config = dict(
    num_hidden_layers=10,
    hidden_size=128,
    num_key_value_heads=4,
    rope_fraction=0.25,
    qk_norm=False,
    tie_word_embeddings=True,
    learning_rate=0.01,
    lr_mult_o=3.0,
    beta1=0.95,
    schedule='wsd',
    batch_tokens=[8192, 16384, 32768],
)
Each number is 500 + 50 x the weight over the matrix's rms, rounded and kept within 0 to 999. Layers, rows and columns count from 0. Numbers have three digits each.

# layer 4 MLP down, 128x512, rms 0.167, rows 0-108, columns 128-255
494477485489492454512531513502440478529532424528609481582551488413507569489491479487504482432456437481583592484546616534481522433495471507471454507388523479480552530442484503390459500452383475472556367491536462537479567518499500501458431518515508460509499542461503552527492507589513458476450445493522555568413468509432535446510444436526452445572503463546493506532545541577539595565474
474513538511498471470528505496565504457534448456496431550511486459452463573458463488490501380455426530529499461483442407525431453479678429589524506454548522526468520463482562472463564489464504475562485456526444453493579520481539400511494500495452501468524545511632532501445445556394528476483484546534422491540473491449448526470522447427457558459468497445462566503555452495494520487442
496531404533445575521444518499466490568512480489545457498573459519464640473547521530422519515523598398436448512511465582469484577479438588490537465573521483510387539457533509446451470501484522502428449473441580401477478536539455581545415444482480490534452517566475436530467395588547488469517453595497502506594476425505577409491550508474573496490470485491409522464496428456495445535503
508503537362455507543505591522545524420548457398548431523511529524465506507514494464438436418509454444464554470450518495462530517504500587424508515614555383435409517513462452519545543364497457539440573544508476487542525584466561456519451623500545493507555509522415436538564568552473543458487533521554497433485496489533486507452560355416558495471508462497509550477574505544526493553529
491523527540440505489617372480528544493417491441502454492528507507450439498542472505512526559522512531571542530456577515502625575528517559445472439481525505489549427460529523502462502615501460454491461472367500482512517577502617454504457484531566494501520508517504484501544515547505449501502415459576435555599588506460519524473509581582471573541501529410476506570562431554391534486541
505466523579535459443476545503443501397536494489488547512532477492503481435451573485503427559500579476528480415466562494547533456455456508558519414412513487491510501368438507484498417559454525479442516466509587484529552560555481467603522555488564491516430466442604514568513490486537505492543451389546507544495550519591518470509458544485551531626489521543503542482493456455527404450495
571550511435509457420406628422488467377488418521486530566535483594558516494508478473552432428550546516473478582535555496486560469573549453459531558389459439513481457470541595486498513499506513519555543523522524505498521466490486439511518618379571543474430514517450474606524476534472550533541464474578469482415485490449551437509549498521454420549547498639451540526458548512636457536444
559510467491425568485506489518507495487431572509478493412417448536485538451495566481565482524570498382524595445518512606490562582547340489475543500512437549476441473533612437545503583440450530556516514471463513510451453416583511453553534604520493524456553515492436473449483488532587514593512592547507539566500470516539544415472548454597502475540611512510490545495491586547406533505485
430418505540507478493540446485510483480382490575587476507506453514390686491513573441514520552506435479591502532539521513420372523374528581439565535627441511530566479491474481576554569469448517562540622544554523557511550548439571535492564340565491496499460470533434506492524483480505504549547531518511493525536507512523466512510527504479491563555495596473566622485523476507562448409432
489445504486522488528497527489446500566483431486514430469452481477541508455460477464526552579526540486525474472540470515521569456484540447426513441417449493496462520626541438441502469492387490608599416409491559512422444487437502514457463473518441565508497454486469507444482388527549422427478533539456465481485478510549394450416403509532448583451507515450560417480490593440519585589501
522566483436598560461393372622569527515464480521530626552539563359457467540517459484553599474592433577549547467492478537645529535440516542454562456461453521539557505487533464592553588462440507448504588466561435417533571578487534549475492479484557567460473423550560430536382510457485564535539447513401469522477459494543435456501576482464494500566529505487495453576522476536574583403412
528596492506567546478481535462584459549527578511536551485402536448562478500522514349586474457465558456475543464548468568557547518389536438481486440502507534552422548433431443524503455476489504478539357473564521518538542471441542529543502352573501518478507390510578511500448506541470519477499433452459481442495485497458470465485477533510493533365456475519512504558457479542532460490524
454413537502408534505654413504490478435520485467522476625511476494512582502471457580466437475506538525528473530488531529524470414494585509461561593543495509434563466452500511482488629386559455514536480549546524516483523433452362468522548547441551585511497538610501457518628433420501510482523459491511429543511507460535556582594509396564482543512486519505556468516485430605550586603531
451494506484400497528441486544507464510488452497444469410472535471523381542476474499484442494512535341458535490590477519519523565488534445514481552545508455508552517480597561528585546457470502534523510471424543531593480512523583520530477456388403463504559540458582475476467456503549494528526454506606506496447426432519552500507481507477418564525466518487564465385495491461418546517511
447487452673506520499631556445504437528564553506450450473422476453459538484548552488401600538510490524552332574440425534478430610481518552502451544544561579506472520458463482497499492495517458474454444506468543473570596452627419503511447436524461446483461543543472539519459484462531547524391489543413486471459447542490495506595496493535466565489496641503524450513482481481508477508549
482513460508480477489480521495507551400515482549507618431445533476553450486493545610478461458547528584470523510484409537442496439447427500554465532478510485467506415479463455479498457459441529468501506478533483560509430481572494551514433500424426502459415427501463461477420469460519611529498560425410549452439504547483473548411494495551392533469518519512482473438567495525414533508520
483504580596470533484523519461522435488458519547410561529467501509529472481481483501510495485578458629605476425529496452451546560579513429538510469478542580416548526543444522538491521534443508483491502508524498517478472518454471528497571548541517473524556396508507487446519470504500502490489547462489499506500516543501429524499513466455535580454494423522456470484486456482447459405493
452528507436591480414450521463531491493549390505485583533438506566510534449507582452487528507572510526477493528492481516595474534450494509446505483574515450510492490485526525534577449591509457512437476520519490513413450477502512524477504469497594529533622547472568514407437556485473573478519524473473452474490448565377502479537533486422528472492471427512501555588510396493523552501541
502543554385644535519472504401451568416517487468441454521523461534494513531439495522434584437486554595499488466491503509479493394442621500483628498425472529458532484476605560449476454510550450510483540460504449507554500506500494507527488464479494494586442570518556458440475478460493511519551460596537442551548492409521487508481433466465421415522517537485545534515449516432454487443586
451512471469527469524495553553533502378545486540538513509499449493531615490508495446521498497412500487505525562539574494485518471546614504483478540477481544461513581470502538507465422471451559503529408516472456494495509534462472578464466523570570495487501475478537454516547408479488559481433454433519486526477487510461548573553565409439489506403554509500454484458507366408496471548504
530518596548496473600630395455466466584561498382459459573454494583525518527504482546444485530498574539447525529542482409427561565466458538539474486517533552362545480533447527489483575419438542490489426417521515493483507535495508496412436528562610497538556411543457576488629490482477624585570465552543424498504552552418481575475559543516496545423513545514590557494515526477540493447516
467497511314419518548599585472513420379607475529479572526486494548521501498473506422480554453539520531538435499466540425571467514513510555522564449465479502419561447564592562555549529486413480523516559558475452494450542547443534489388537604507529479538509569418470479487550471484536542436608488397487567521439437520541423602551458494490491529497487571480495585496519583467418536490588
528494490449452430515556479453509452420474524511429422518599480517461489479544538517463529484514510419422549420518469616538551454484524506467370443525558457541479439438462544559472627534536499468404481528459473560494506433554523405544534451515469562515343455460524499479471532549465554558505571503543495457472521500549471459594569519510490428480440419523460407388464458580662528505497
452553408391573436526406426468520500487465527461577494433503559485496556585541514500569501456533510521473464489449487395476466433478519520419441513578454495522398538527455510465513476475439565392501413491507487573586470464458444527499561497481479474517491541423511504496416575554527565507505477517465504474492443506533451429440486443494469449534485453456431446493519494411450425459503
489431459464537494496445468469580468438456505507524509486339622447513468454552557565577608426546468516542502536517395482514553494540538390466486482451543538539508519405553512524459440514360508469577504552576568463458521540486529459509410408508486542414546457440467554548392579510488490583474509498430538517498550468372563562492537490469469498534516516585576437535527414545497563412487
516535449440495538449508515454432502588542618476420554501499522503460422472465577614532574536519497429437506454585521485486514500459476555473595500549511416514498442470553568506527572591529405500484484444522397513486408469519500548500547568523454472489562459474470493517355543516466524395548537382504483508490494548471511503507611614545475501456535472604443503472516537513516530527535
529535484490472466575507465493491419471424525499450546473441412505552546463472458436353491529489499506453522535494464515506503557563451465564522423529467599519496496533505466481481499526499590507550591443508452492444531409553548489513538534539557486494517508549590471411534528513494441464479469558484499474510463452474500488533420443516467556514544534521520574610451604566422581500534
550557566502607441478423502431516484564531548528467504493552520469607466469488482498593460520422508471412637564540534508504525526512488468505570485483427522431440471528537523556514410533469425496424526519461457472458429491588515499556550452509489449512424399517516549455383520512546452467495486517458469452521516534636455486511488551544514427504448500503492612440515491518548528416495
553563447476461479532546470431442488602516450482524591542519551541495463446558499533537598582490413469501524430503496563501451456493443481505567468565466468425512452526578580524439507387502507588424530560480581552544537518552461493498494589573585521534533522490460519494477548523472468496485498522437551487477524478479578528450551495481487441491529538458462498464548538481486471543510
529429503345534568574395546522457493514548462455470585449523502490564560590536574487463365482488494543529490523445519601509417498524510517438551527472506444508538449600482472517561532406475491550557482593524536527496463457513488448552580456460454487426497523434473440509487546517501516446488518526509455426400445398488549539436530487443435446496548523458486544415487440447360573493499
388458478436455474466539445551462560465505531405458445601575463456501585524531511563486472509479475494557484461554529475488553517457575485432493488430483398539516525391502545531519538561510456507471452462512486469462530525477452528496518583546477497513410490458524546457504551432515407490472511582584471535508458484500458468510517512445449442477482477485410549451489541446574438482486
490526538544476524411614447486427515522485434565505498404512475556495512399446458397501472436488528446587541529577517616463546456559373507460611551582427605465535502601463532559535611459517422550558587459530480498401478510477519522602582500533530486566545515484469580522602496506537537526530427515587531495361458537520589500538490464452452522451508433553448532427585532460541422543519
547465613404505446459475528417535491408479556486459517498542507439580465408501494473547664451475464535490491467509493507531549547485530423535370496476628544487625560461504533433552489520454550491508509471614518488534515499497463412582585409492559490522502449496474444606522463425465568483524517473488511493460467492378458528541473523472423520502557577486494491509533455419513499448516
513501469524409533463383455473543502504546459572442573465483540503420451464596575554542497435471520588454481535397562534498467448569545505440512434436444518493505512458518591537531523603482515503505555508492548483453502472448570484481504494446453437523551428470464498468471517450563489470527485544480426520356562546516518609493446562454489532539582372531528552461457520545537570485468
448444405470516541503506480523452486580440537518572510403563476533563531538549630560467572506532546491481485538496512475583548507533529520551542548422448510492485476454430519490472472428535499506437556443450539470577541526470554532550583510426534458605443526506503485502431484495587528497445512538510503470473553415552513486559485544471524495470417539464489519481487476567568521446437
449496525579488545521609517552493532536556461503517525572601542472518525454559441556487484511512489375455454500486453418456519528433488522534458473544558421486427489540454640531489501528486422514515452472569518460513418540596485487471514528443466546564469503516434515508663440514517432475480547500577534560454500503511513523511518510486451498480451458475487522451571518415596474614535
528500492591571478458426489502473514507510510493466554429411540528504380478527474465506490460475449479507530548500670516473529471556523506475399490515558561540515507483546405433518400555539526456476521460392581434422547423521536508502426573415453454466396537527503518459510465570558544451478467527501484481449507431638501449484481525503497636466437476513548627557433495528399534478531
513487533382561475498608556512562480514572437483531433489477407436462535556451412484512534546571483494547503522548450482500518417500540544544479559509495572511419449529459431482516551528527508463511574588475412490438458514493436465516501491559406485487604537515475459482513483458512484534501480465389539500578569496511426523447496478437492446481450525515520462529546430477438445541545
573489514482534519475533474420532484590545423552485447520471546464558534478517469548459441579485438541617472478465566453531509548482621467546502550425483418441486496571513368512442574567510509427503436505458537539545497452491479455518551508474503556433483569484430511470450406494555400498537498411521523511524431413457437416560444506492414540433472473507414519529532508559496429518522
528566564536491488480427540544509475519573475391478515546527424522636430468540536493557429495484584590498489461471504480491543536431484486505530484483471431528486392448488433537502457521477521431466462492412444450508469516410506570436509467408507481472490470460540522529543549510528421505515559448515441477474520553569485438472474543545455471600583507458456415532492496522453582429543
533507448471528454511453606541472479510577501499403471439441440457401516512567520506553447567549564554473507552427488511432491603505387506576470491415450510663504556351483535628410387507454511547543554594526462472476505469464570506528451453530491467437457470539554520495433529491620505442484426473488535533570527502421425442428354598532524500550503550528501551563512420454575563422471
481445486645625528420528512521510522417509531537527485520484518457564509561538503502515463467477545536419583484346450454564474508492477469493517493551483458536459531436530311423489498615538559511443491535418484507400606564548507473493553536543492481474412480495526427497451506515441516442471526550429494388448439515552525491538540471453542482430536530543517447538488495558526491466510
480476435598439489474572511498408492381519475577526567544482490455425606502491505550461512449524531464492465475446497494426471510490449425464518471458537443517480377437492457468388579591363554368536531455357453535543529477556523459531503450555509540540528499443593620524509339533505452565544524535480503458555454472488476573506525478515465512429516496512549507402486519512572586529512
457433491446507526477416518455607481513538442540370489511592510488506495524541553454493530534457521520464540457480525437460563528534442543479495457473488430539472468482540555503562516473528554452543449521505496558423519573522435437517570545432541486488447447495464489525480524547555492569569550438485476514474517493430481512518451505600521505502438460493449507445577503382456537436403
495439550474530573399541466473369497529476471457522473432479386478471549551578434519417491468521528496597472583570414538533527423510508515509494504513554533539525428488441504517579516577443582608473595450491548489445468495550551489518482480429448440547578475452425454450485519516542497564510481423433514470539519580457529426478543617500475416558630539532520556519456440486432443542549
516492476420544566472458525523484528539551549459444456481454524397505583502492582459587585465533514591516494508449512536486490565498456420497494447487545500482515505467531495539520492517487473581529521517476359486461562506465525532481504558537541483507438545456531516481570468471495524454443468512489444503469519525430509589508387497420490565545444510509515443506466472532526457446608
503468661540523468441537482497397568436421457561545554525447476424602567493522448404504471488448411435457580541423499509433524531595433487551533427504503542395574473443543477500561454504459433549487469466476519519429553503536465590532447506536553555559504489510550525499501511450442474489549451627471589390514504478532510485474478590451468507513454473483524555476577388552483481450481
487579483438546479454536457551531528533441513520514449520459496483644570493516602461505579407522449458541413513510407577504496588517539572648523542510468526507512609562539589443581403565558559474423491478504450510495495523537575491531467474590455489503514491431454566458505458420454481425538475492417422559475493532440498482521436448517463464509501519361553536557449535462569531506454
470555527549534498546516476422524536514497471521578453527519515468507492578493357477474521495500408474597488533486527499446505420497525477555555448495503532513526529552461457478485531500574426562424412463518399483519547512498560455564465476495506472483542544422504569541470440549482513537520499512563479546529483534521571480530514557481472526557496527510457533548422558522565444546523
478447579464477443467460507546527500485454461554535449479521432504486489485476545429508472503577369484419507423526520432546500462431524518564454512496463580454487621482399418400444602552495484519519564427443530548472565496432424422566501442468471461444456463517484509514519460484454526537482461463491540561497484564504450499441505512592549452464488472467496397555484578473597517564478
528528505534416448509528483535481524564460494461554490509435526546446447560493357459492581529455395468512598477499498429508527469591558508434465515526418446543474585402521526515557494526572449513484413468468451492532464495552479466441514513484536470570421502526511495576512432556397497434478522588452504493472482480522495511458475472500642530501531561599484516467541508619522470548418
523516474469547496468477526526440484552412518505440510416486559527472431446494527498438487495546498414526408506576502522463455519481419540526497539415455552523534345367499602509539430580584567450508506441437573507458518586474596578519596481497455465494504583540509507506502492516538509499472650490402595512489527520513483514484560484628537489436460533539576552526521500501440367568463
544501483412480520553437434506453485525433488451425551504536543529510481409521521476489413619467570571535499530501512546495457575471467521508489454522556548518509514411474397440511516505536569464538431587597418477388456571494585449465562449480515513467450486487457472441505472500460501477474481515478488525506504556497472473541480569543491492440471635470482467448561433525443563490561
542479478544399541497529504495504512548360593516463532498452501455439501470401485474507466485500549482524480493443515590534442460479447520531573435458515407475500454540553370497422438613500478434561481518468433541551461565510538527511515534500535533489669492549459546467434516566493476468574431557548489468548493534564564448515485540465506505589484434498522559442470559526447539508512
558468455414436459542563444579520566612450520480468503494566401508443477490471467543571481567394447416498487524492501510416554534470447494413492467470488490494502493465445496526420595500477505542431491513501497454449474501442497469606502495525546499485509465538508439578558503525469398477515507563480532526543463425429547461515452520512566518494463482497411536482421527448518498530551
477467509561485492457445504499584528360447590552388533507547541492476472474488536544479477429483555626512473443484490534531460536458512412510542512500493495538506480471567480468458351594482653479528501502491534519424496417486434460470489517473498530443464380477498579340474537480478476499517505540498469441453544447557442534560490484472517560486538496550583582379564537482572547410472
511538476510498432507502433447446443549509511485444618463479578410505473462542576406555419482497534496414619496451527516541440563486458407429440469564488502558477521508540375477538482469506515571515440548517438519614476454521435569511661656519439589455482587552518491512602527530582528500560617561430571461553494567548545510439510527546465482455555514562501541504496482431579549483513
524513494450470521514409504478548445500565536536478506381504498592477401517475471534422496501507472519459448553573564475530588500423442564506447531488515678486556532497517501529531402462506515516510517518481515495473496563512548438346492415358544469605531544672456528563629518396422563474534484496474386521578551452550507562548543477569520540582474495507507631524511319505395455450572
512494551624500497458522471566442563423545511517506438473554470437464388664546507470451478462612557436433567571434442478587509557478386542550376518465564567557490414471376404532534406462469580479501546554476440366607511516567623437504318552440461481563504572509594454535420606469501562480494523516427583564560618656498402593490538500463463585498563535522681546406482496574553530564481
507515432567478517569497514434505426426574577361503386470516550541531481537469503521578551534486522435595496401513516552603578468517520515475488532520545518420435440547459506436479521460545476509528504448515560420558542460505470467419530539479437517507477537547496499517476477438497449433509535469605527498489560502573570483522443505527481482517411488448499511412544497605466541444534
446520491470453514515563451456476503448493501478493457511470476537450509470540480428531461496525555420434443517500589537460419511497409502554504478526569643488482539427476525518474436548382488466466443580521580561489446475517538505565459537516468513446531467413563544449422543484506485502453484510388469501496493510532432527464502496562513435532449406513452429586453457478442576548554
525490579551528500499489547514452535577511509560503546509465504502455510498457436478497473474448469420448529485555488528494487535520547466475521533482471454598535508476462626515463514511458408457525499446461532515537417514503501510409468358541380540567619546541502553446501584551521502492532514509480445522476494481486600469407463426477528485454444517489561456510528540528472530423435
451572484447435462452453481547505513497513487551542503497435431481492461499492471473583446428462406482456545485404491500428479591492577390509389502428520430488471479554511540538533343553524568520472482557524447525519475474490550573441456523500524633490545483363520482481442525494473461501490492536497510464554551583479483598497558550483562530510524450521533474472490481529394457476457
436474462406551518487396503517554483459566448472510519585514586487504536470579561469509518485531444512516473602486615495513448487602512498500468563535555531534519493601596463474531456439489472541542478550511537581523510446458428485475491475583521469521506483427503512522502467597505508514524461488512466537478480445563559509591540518493543511588462539438544429516525543475552544638574
509515344393547513530394453488500507632561476592523560474467542524505447568487571591642465415530490499498520521535509545518548529476481559494455530539478431507522524418523486614538489569508500539490489501569526484485596528595549517484446524571529490497498552575481558564582564487489455578465464485487562545523521427492553472607570575599464542526573574570595520513518472487515425564508
523529494405529467469487456515527460384437457548407429478525439521452531561475480409478417457463433467467486527458502491527556513508394555491475465480538486578507456454550559534501519555536507566501432382627578518501502424520461485575439467420482480529468458468539485574477437452523473488517500546542528473557584538430362452417476541568520546464397458553403522627543439438452544499469
494586449417482521539423517345469524506427526518441489448464534538606446525406520508460491574535497519402482514484448524536500514480437493485423568574392473554473474401545410572431499406488513540480475539521512498497460519558473467580527656468544455496448520587519531502387467497469513523499580519485459470526551582539468445539484567536452547389513556492541512489539513507482535534508
505520432600578484486522520429466530515485541517531571502529458530413462555446477476484538476458489453479523496640547514525581500547508511525593468515485507542514552508471488527574515568496539433514478553468490446505465453525399507513440530553441554461519579449563602551456434539499406456492544451494444536434554487500512467496551506544494551516519573534523532509526594462515476469519
537466463602481482464429532518440491514473492451582480512512558498495499532477451622581489556477530445477432549534440562512458510462461440519627535508482490487570470521530611494549418567559473558512570488488448492442488518571521582498445492556476499479467430476534494598566599481555434522438489572473467494470469492486538528514482479474499431545546473498437525539472545515571507487550
546466399490557501578489394582499454482507526515553473573487424584553377512528382455506479520537519594512431458485511561437451497512479499547539466458554508526514491466545520474481539494582382493478483539595508442422482511482461463535506448487482557503551468566496530534462513499446567576605507527536409491564487484520489543520564477512503505524532443474484507477535469491513544542478
467509503428535435501542486510547505600488537555578505491510465461542524542503604481514460539528532484555393484524597444510525514540468494475566487493448456489463456462517530548574593531412523508482512467466507573509448479519506543528524505432534516547477468643505419448502518470528550392506536581500526562441543555492451610506509513522466532436463422547553381442523539489511523467553
520515555654502545511532536523510561548495543509515442531516548532529458402476471543427532517476490548473540459525570483466591454563482571506410545451498482473534513428501516528436514481489498540487446507392589553425497457515505451486499552465482524518467564435476534424625499521482556548530483444422481554456497504542551514491517481516554481482456559506539526464580469476498463522502
535405529544494488493429548519464483462444510500474500483424533470541443500537450456512459528572514451542458551457433552531423547435599460435499454545530496527411517552528512463584508456502540522470494515499407576438444516436495565488434425520523486452424431446480520569531537520484532483426519359484467503536487512492519479563531404515527512479555520523456464601517591560542490513542
457451475629548462545384549581539468419552496557533503520508502515493487536466542502421464548516495509558533510448521541510527560501520480451417573531582518572511489391567578473463435500529524504551504518470549482494515522511518469527496490462491448551467468567517477539507523493490440416463506456491470526337488399437513586474528491508477479507494491540527544510446473522556562574507
472479504579411565526465521426521482597511397426517464404541530579573514488502513538545409530566456455513460420526507440459439446480545521528500480475482487541516498493469445515455488456529514468586488546541523469545461437512537453554448599552436539540607492496409588589425439481389436534497474512465509478482539482547556469495542528443482422510514500453424470439446443505534483565430
504460540521522598515513487490520494464553484565509473594587519538442526443512584550453553473509510491495476506471463493484485581562441494601498434551531487519564507529497429464506586484527540518571542583460511574422434576502437457491552409521480588418589468545511467402473559442448578546572553460546554530464603491521425531523528478504464531469497499531502432508493505486418539524546
455411500405546489490508412580510550492484543519526510583485550497532438526532495537538473539531456493498555447476436502518548504519611478494513456445441375510542459432472468531494567435481458497513483465631443463521488520553467540488502473568477508452516514551482403553582535531456474511558532499569554538526496542414518546489442495520496507460528534473497449470519508554508427505494
520491519546493504458569550474439554496469528462502472537477533501471496448428480424485491589441564502521434413544539472516397352540568429464544611491447544551425591443469453517426465568539515472502486500520554501385468525468440483474443501503431438542546558526374531504569480492512431460400553445553522460458490471564422497445501474485508455422535503470517491490529523573539475498425
520497410462498579480424582466508486557512421513538541517537497542487563548466511426502531461438590543468551470399442493499497491549554476389529520548576491460452536383478524495494459513443481536472495531503435523459556476512554564544471601473569519549496507479488557508413580478431556435462464476421575471483470507338481477481437520566507535596424539525435541451413453547452583498380
479492515442572569462494460583558456478588469549523527476497396508466433515491532559464516415531446473512473526442547539588519471552552483530520501584535491465434494523527551476532536534503507482488594540533431507518553555476445475389489558510489514504423542540523533510490519569589528437520598540540484497532550482490572553507357482498423537577544522524513477456470579495566497504445
558556492449590465551361497491497474480541492572425539499414554399560530572461506502630488526572491573412461503384477419518524535511447522538432478432473521563500450485476473447483514458532520480478492541546453412516488507485524384557538507484473575378510560504514524550402529455544448483500566467528479530412399468494422561544498509485493517513500465494527408453471479537450458417464
544557491468478480468448421499498526569393527465391524436560566496597490442531538444523509443589460570523502368563524479479581555446333458551381558561524510420537517515523424515551403523613528528567513500492455565493543448522447469535430455517527427414503529484465551536553493489517401558590526449443556537555416477527535550449503596547528500369467453519532458575577496463524516489467
414528516430490552342474525532501496442552449429487508487477477549379564485529523408560452515544502459506495441601526455492588473537458475474501462483505454552455452600460575521532628456523477471435598508467441518503385519514493559472557541436466500525499422555523444534503490528512455461607471537529501595505476619475416463463471522509511420471499541418524470541525474474466507541490
518508546585425522523548451533506573534567522450529477466439550438599578486502517552493456587517469525517524541437432458488475482522450516529428519546518568508523421549511466513545472459630467456445498442497545501476487428538448572473444488410469456521515487582521470455576497517508489543491436421371528538519528490476493546557549461537478453515496492536423471589573491550492493514489
497397590580485492562498512468548475383519556478485498459487554489454425510517450548555556522417535478503505530401437464485527548491664584488476470482528469511486544359507524541415494506554494461534440424629481459512484498427564444480421531542509512579487524559539602510526545477611434427540465375456495458489542525474473549522502508503639474468513523485523477515538502498487526525573
545535487559512505572524436476476501464469543528472543541557382560510447581434438521550468441473468512565444444506527453498578498467571515514506548503454475570545596522472462468436472471498565438467471499411459546601526466464453477467521579448478553485420618564477477478444440449514488443500503496495489485585505518454511455522430530409546526465412550541421527455456427454527512461503
454456524498413455506585489538562484566441492546487483548565502450533384456562458510591555555530476534519535528536416501497546461544569568488524484518506613539399481610461518420483445524485520545555499486600541570505514432552388456455522512601515529513439439568465462524429451540461401520579438475500566620511560519420554583556528419500583473452469483486449554524525551528556434585494
507531450463507440535420497449490491593485485355510503455491544484569423512483498435519522541593571562560588429440526470482421474484481431548483559520501441530574477485566455551440501451586497494448508539333532457503581493481484529507502513445514532596574547476510599518449438505515590585551477535544464428462510416492583402457489504554503449475626529514534379479456544500495549455438
460539475335485572533434512525448525440416568512567519527452604454517488574603510518535452518476508523429514541474500516552512497505552589565471536473492505584515604493482527446560441510593548502507562519468442510546534484484503541474542554518507484469520492487552463569547534554561482427444521521451599425501528514459502457586539614484555466490487441481439496492392442556415532586494
484499490516439430461450537515474477488399486512558532474564523466488551473519438492494564544468447504533501422516444519587430485488429481538413468523495500523556544511497508518494450471522528466436550491444550511488461465540460491494479398508515404429540525460548511536504469485474460533395449511467468474588482496515466621508464476532515465471510473478584386539500467420498539496435
566508524622453533560498577512393556424519589542508533572470485570487519515549416518424464565475457536482496474437462484460481485401572468500518558505503536522529540529468501395448526438534461522436522491507523460622519440505486489422464499447447513501520504522540362495473581461463568555421456556458512518568478585503433543436503460418457469565509446428471536471453458526539485513503
527520630490577480512445442528543536528554533490490477476482580491561582507509448415606542575479491547478402537446498521521481516475512501438547438511491620521464466419503454482534409459588568543481519500419577500578457531514587476556446524440505573477457509548429467496509515454540580500533609550442492424488485431576538478527542513406505464519552570498505449508521506493497456514499
572445496485429532605441462503515552490547494417518580506504453512469489549447558529485565569423505538518547482551538508527475479470471427532443523543551566485553499463505547419459493479476567538543503488455580457489456499406544518545515519489510513513365439501517513531473523477556492450475505482485587515431504529448468509551468472497492576525496485503555557517459505481430469617535
554547477519440528538528473522574544495506523585349513508475576486476526535523534475501531367496451505426485561546389539495559543521416530445501547599470422475433425493460474513503544390476537514373616487478431420508464580525496474595537575485542578511534478528571505483438548371447520580499537452462607539476495545477403429562537517584483472563486527470483506553485457542586491561511
482466445496440461428507388487625552490525447543640554450536421555471589524403423617451437483474515519522479499468427518495546508443509536475500565530587465459496533443455613491432576428545449499473460504512516413547518568588464515455542391567589451540445521407537499467509420517472555475477524603454590396547483473425504478533537412542503524503468487488423562572499552497485490507434
460480556602380541538547472578429384582490502483568464498585434521518507468453477566500594562433478527601538452540474558464370405534457378428531570426401475460462463553557499540482541512368424518518500515463522581461399294513414453556560475466529407568603516523433530452526422519446497596420386497509507573611555576579604462503544463503502471480572363522392372543554512530503448505574
540472488541451428516564541498510579547516591490552500528518550525502537516505496659548537575545486487447484538471481490598500503481547445499558573479489478475518483540508492558519487562545477461511506595402503478501551576414475525421521467568547592502493460532413531508517578527532509627439471689493537529512431531569519509517486430491538471500519512511512509538537478467487533416523
485529561475489454551502484546538522493492598463463588510531565582433515502519536484486425476509489532438521528460541466430455503586459520433519530592403442493466565557501582448530506633466589472453571519497520556490474477519488616419602499464527566517535569368530466516428504511569432511410548569503522451365566465589460499481406479492501518482514426444507391490460542482487446558568
476458536519464502399580520541437538470493467460507569488386456444451521448472501652533516482484488553541452510489451456517533459547484486561466424516599404481554410539485497440493464433516495501427519488475511483476486524396474555543506483476544458618515486533558504485509455438439486398530452530599586442551490500373576494425437556500467523526504491503447533466427485430450425510472
513505462483530439595563469509551557510507489510473560467490532564489532531429419430451542413469467591511541524537447602464483432502522618516438518496517533494503525632501566498512437401599464530524584493555536467412497485509458536558479480485473492467500497513433473516529549522514494524436503436536560455509527526503482536540532560407513525476502525543467499530441437411555447526437
480440517506482544524545490510497388493538516558576533558635393554581553520500411459484397538443478487498491499448514463518477402470529488449520475376448462450533490574475487500486475552510464549474528443483566574548489484437388493472644473535421469399478538505517485492551453540530494488546477535484397550562419467557467497450434522506502489551509469549523450436460477479533472490515
531501317520544458472429509444526503456470484519418462591479561513489463499430559501459444496490518548475566417512452462501549513479479553419473482489505435485547540524536500520527507437546537470482463479551525496469530468493504422533568506480520453435462517433529406462552491543445466575457458442496489478415440500550514567486529483545537546529538499557631519428488477510482512514523
615535455556549513471603471551479475477523532492566412463461539594406489549521516543492510533539529519455506510513487545490560461579493523604570454544586469478502480535531563521428478521474497427515537453543581305499498554492515440537488479560521502520559488547361399537537534510506441464420509500602561553532608518571526539535516498520561521525470552453557500484555543506483458476484
526522459611512490566503546473453362482533533522553486419496474489544627518551548515509405540574620538574491564448420459535501504527498516490520452493546583538501641525534518478471546538496412479546581588582474408556521513436476451515487577477407543448527516567423543566519535390474466549574625451538302488599478594543510522475505462514497476543528444496506567446390461542536516458563
530573549517437539586554566504466577635560494475450427464490414551454403488505339520395578458436454550472452493495500427440483524509452500496411548426546380499467420489490503561461466462540464530372512562482437479470430495463579552526475536446508539554438513451549481520496437426495492612525491435511495466531457485505498566509532494533605495469491423455434558497485557502458464544508
408513443458592538508584571528566570439499481471430463482550471476496387442495540511500502472416483438450464573585557414504451478496599446505473452451563513444426546608493565445460492586485497484570479528525507468489493512416539487439483445494505482467389448479437499473441484490465526527495530460645472478461544436498504490483475427451460431497530448444415480486441565522482500464372
425495518553528450499444513490520515389551565487453542468490552521505466552511476409538520477499510543509505585421536530497484493467394430444491432511418492539601506446470508540595457519349487417599482518410407567552457520522643518579384533480536525383458453433500475514463502504493535481463574529499442436467434460483463456424389525480542485520525462540530468460547542495502622495497
435573512469485428489488415408503529525484470473497515456510570497490449425482468534443487576502568371554544498634504612471470342425545515489510525512487446490501591473461458449550566512450449494484488475615543604486527534532477555493471520567563562480484517484459578469536521548553601452538421482535542507519447516480589436494569407497536392490553461541412461396430454487503432469493
494490541653548502480452492560498475639455553602554484507502504493366574567490499503465459503493555475527537500431401474542491491468444560532463508483536501420548501539476428452488474540598533473465525460495512481524572496546551504442530493534529525499477470514488435411534539462481511475480536567491589474588545534459579500543509451501466528522507528517623542620445436551485486481495